Weights of a small transformer language model.
Architecture: LayerNorm before each block, learned positions, tied embeddings.
Training: a variant of SOAP for these matrices, 106M tokens.
Each number is 50 + 15 x the weight over the matrix's rms, rounded and kept within 0 to 99. Layers, rows and columns count from 0.

# layer 2 MLP up, 576x96, rms 0.22, rows 560-575, columns 64-95
55 49 50 21 46 34 47 64 68 43 70 42 54 42 57 31 46 40 38 47 47 60 49 40 42 69 24 54 47 28 43 51
60 37 50 68 68 26 34 57 61 56 46 58 46 75 45 69 33 51 35 41 34 65 56 55 34 65 27 66 47 55 58 56
35 37 68 24 39 46 53 34 45 52 08 53 35 39 70 46 53 48 41 54 49 49 51 44 44 63 45 39 73 64 79 75
51 58 66 43 64 62 49 27 63 65 68 84 65 70 29 76 40 32 55 43 49 60 29 41 18 45 42 38 62 56 39 54
35 41 52 32 26 67 43 52 53 76 46 39 45 48 57 44 41 51 58 41 62 55 59 43 58 50 53 53 60 41 41 31
54 54 48 59 49 37 57 63 78 52 62 29 56 53 39 58 69 49 61 47 57 54 45 55 64 45 49 69 60 43 46 48
77 59 50 20 64 26 34 60 67 12 13 64 63 38 42 53 49 52 51 74 49 48 64 59 49 63 81 58 61 65 65 71
40 72 58 36 38 50 51 55 53 69 51 77 42 44 45 57 49 60 39 44 54 46 28 42 47 39 25 46 28 36 48 50
41 32 64 42 30 61 48 61 54 51 45 55 29 50 39 73 77 36 68 44 50 66 54 00 59 60 34 24 46 43 48 47
50 44 38 56 67 38 43 53 70 31 69 13 39 55 58 44 38 28 51 61 43 50 58 64 36 38 45 46 05 62 22 66
42 36 60 56 41 25 58 51 54 50 58 41 52 33 73 78 53 59 62 17 35 12 71 56 58 38 29 78 72 52 30 50
29 51 78 52 17 40 49 51 71 47 55 39 26 46 38 57 47 61 50 50 49 50 60 55 65 64 52 59 62 65 60 32
43 37 54 33 62 64 23 86 65 57 66 78 45 33 37 42 33 46 55 49 30 38 80 40 31 34 40 56 58 61 55 67
40 48 29 49 38 52 27 44 64 50 35 53 32 43 60 66 54 67 44 36 69 45 26 57 74 56 66 46 47 54 55 67
41 79 40 43 44 59 64 85 42 59 56 50 59 60 56 56 38 43 30 54 61 41 44 63 56 44 50 54 54 41 46 55
48 50 54 60 55 40 48 39 43 44 64 42 78 38 46 57 64 39 60 50 36 63 66 75 56 54 33 41 68 48 33 51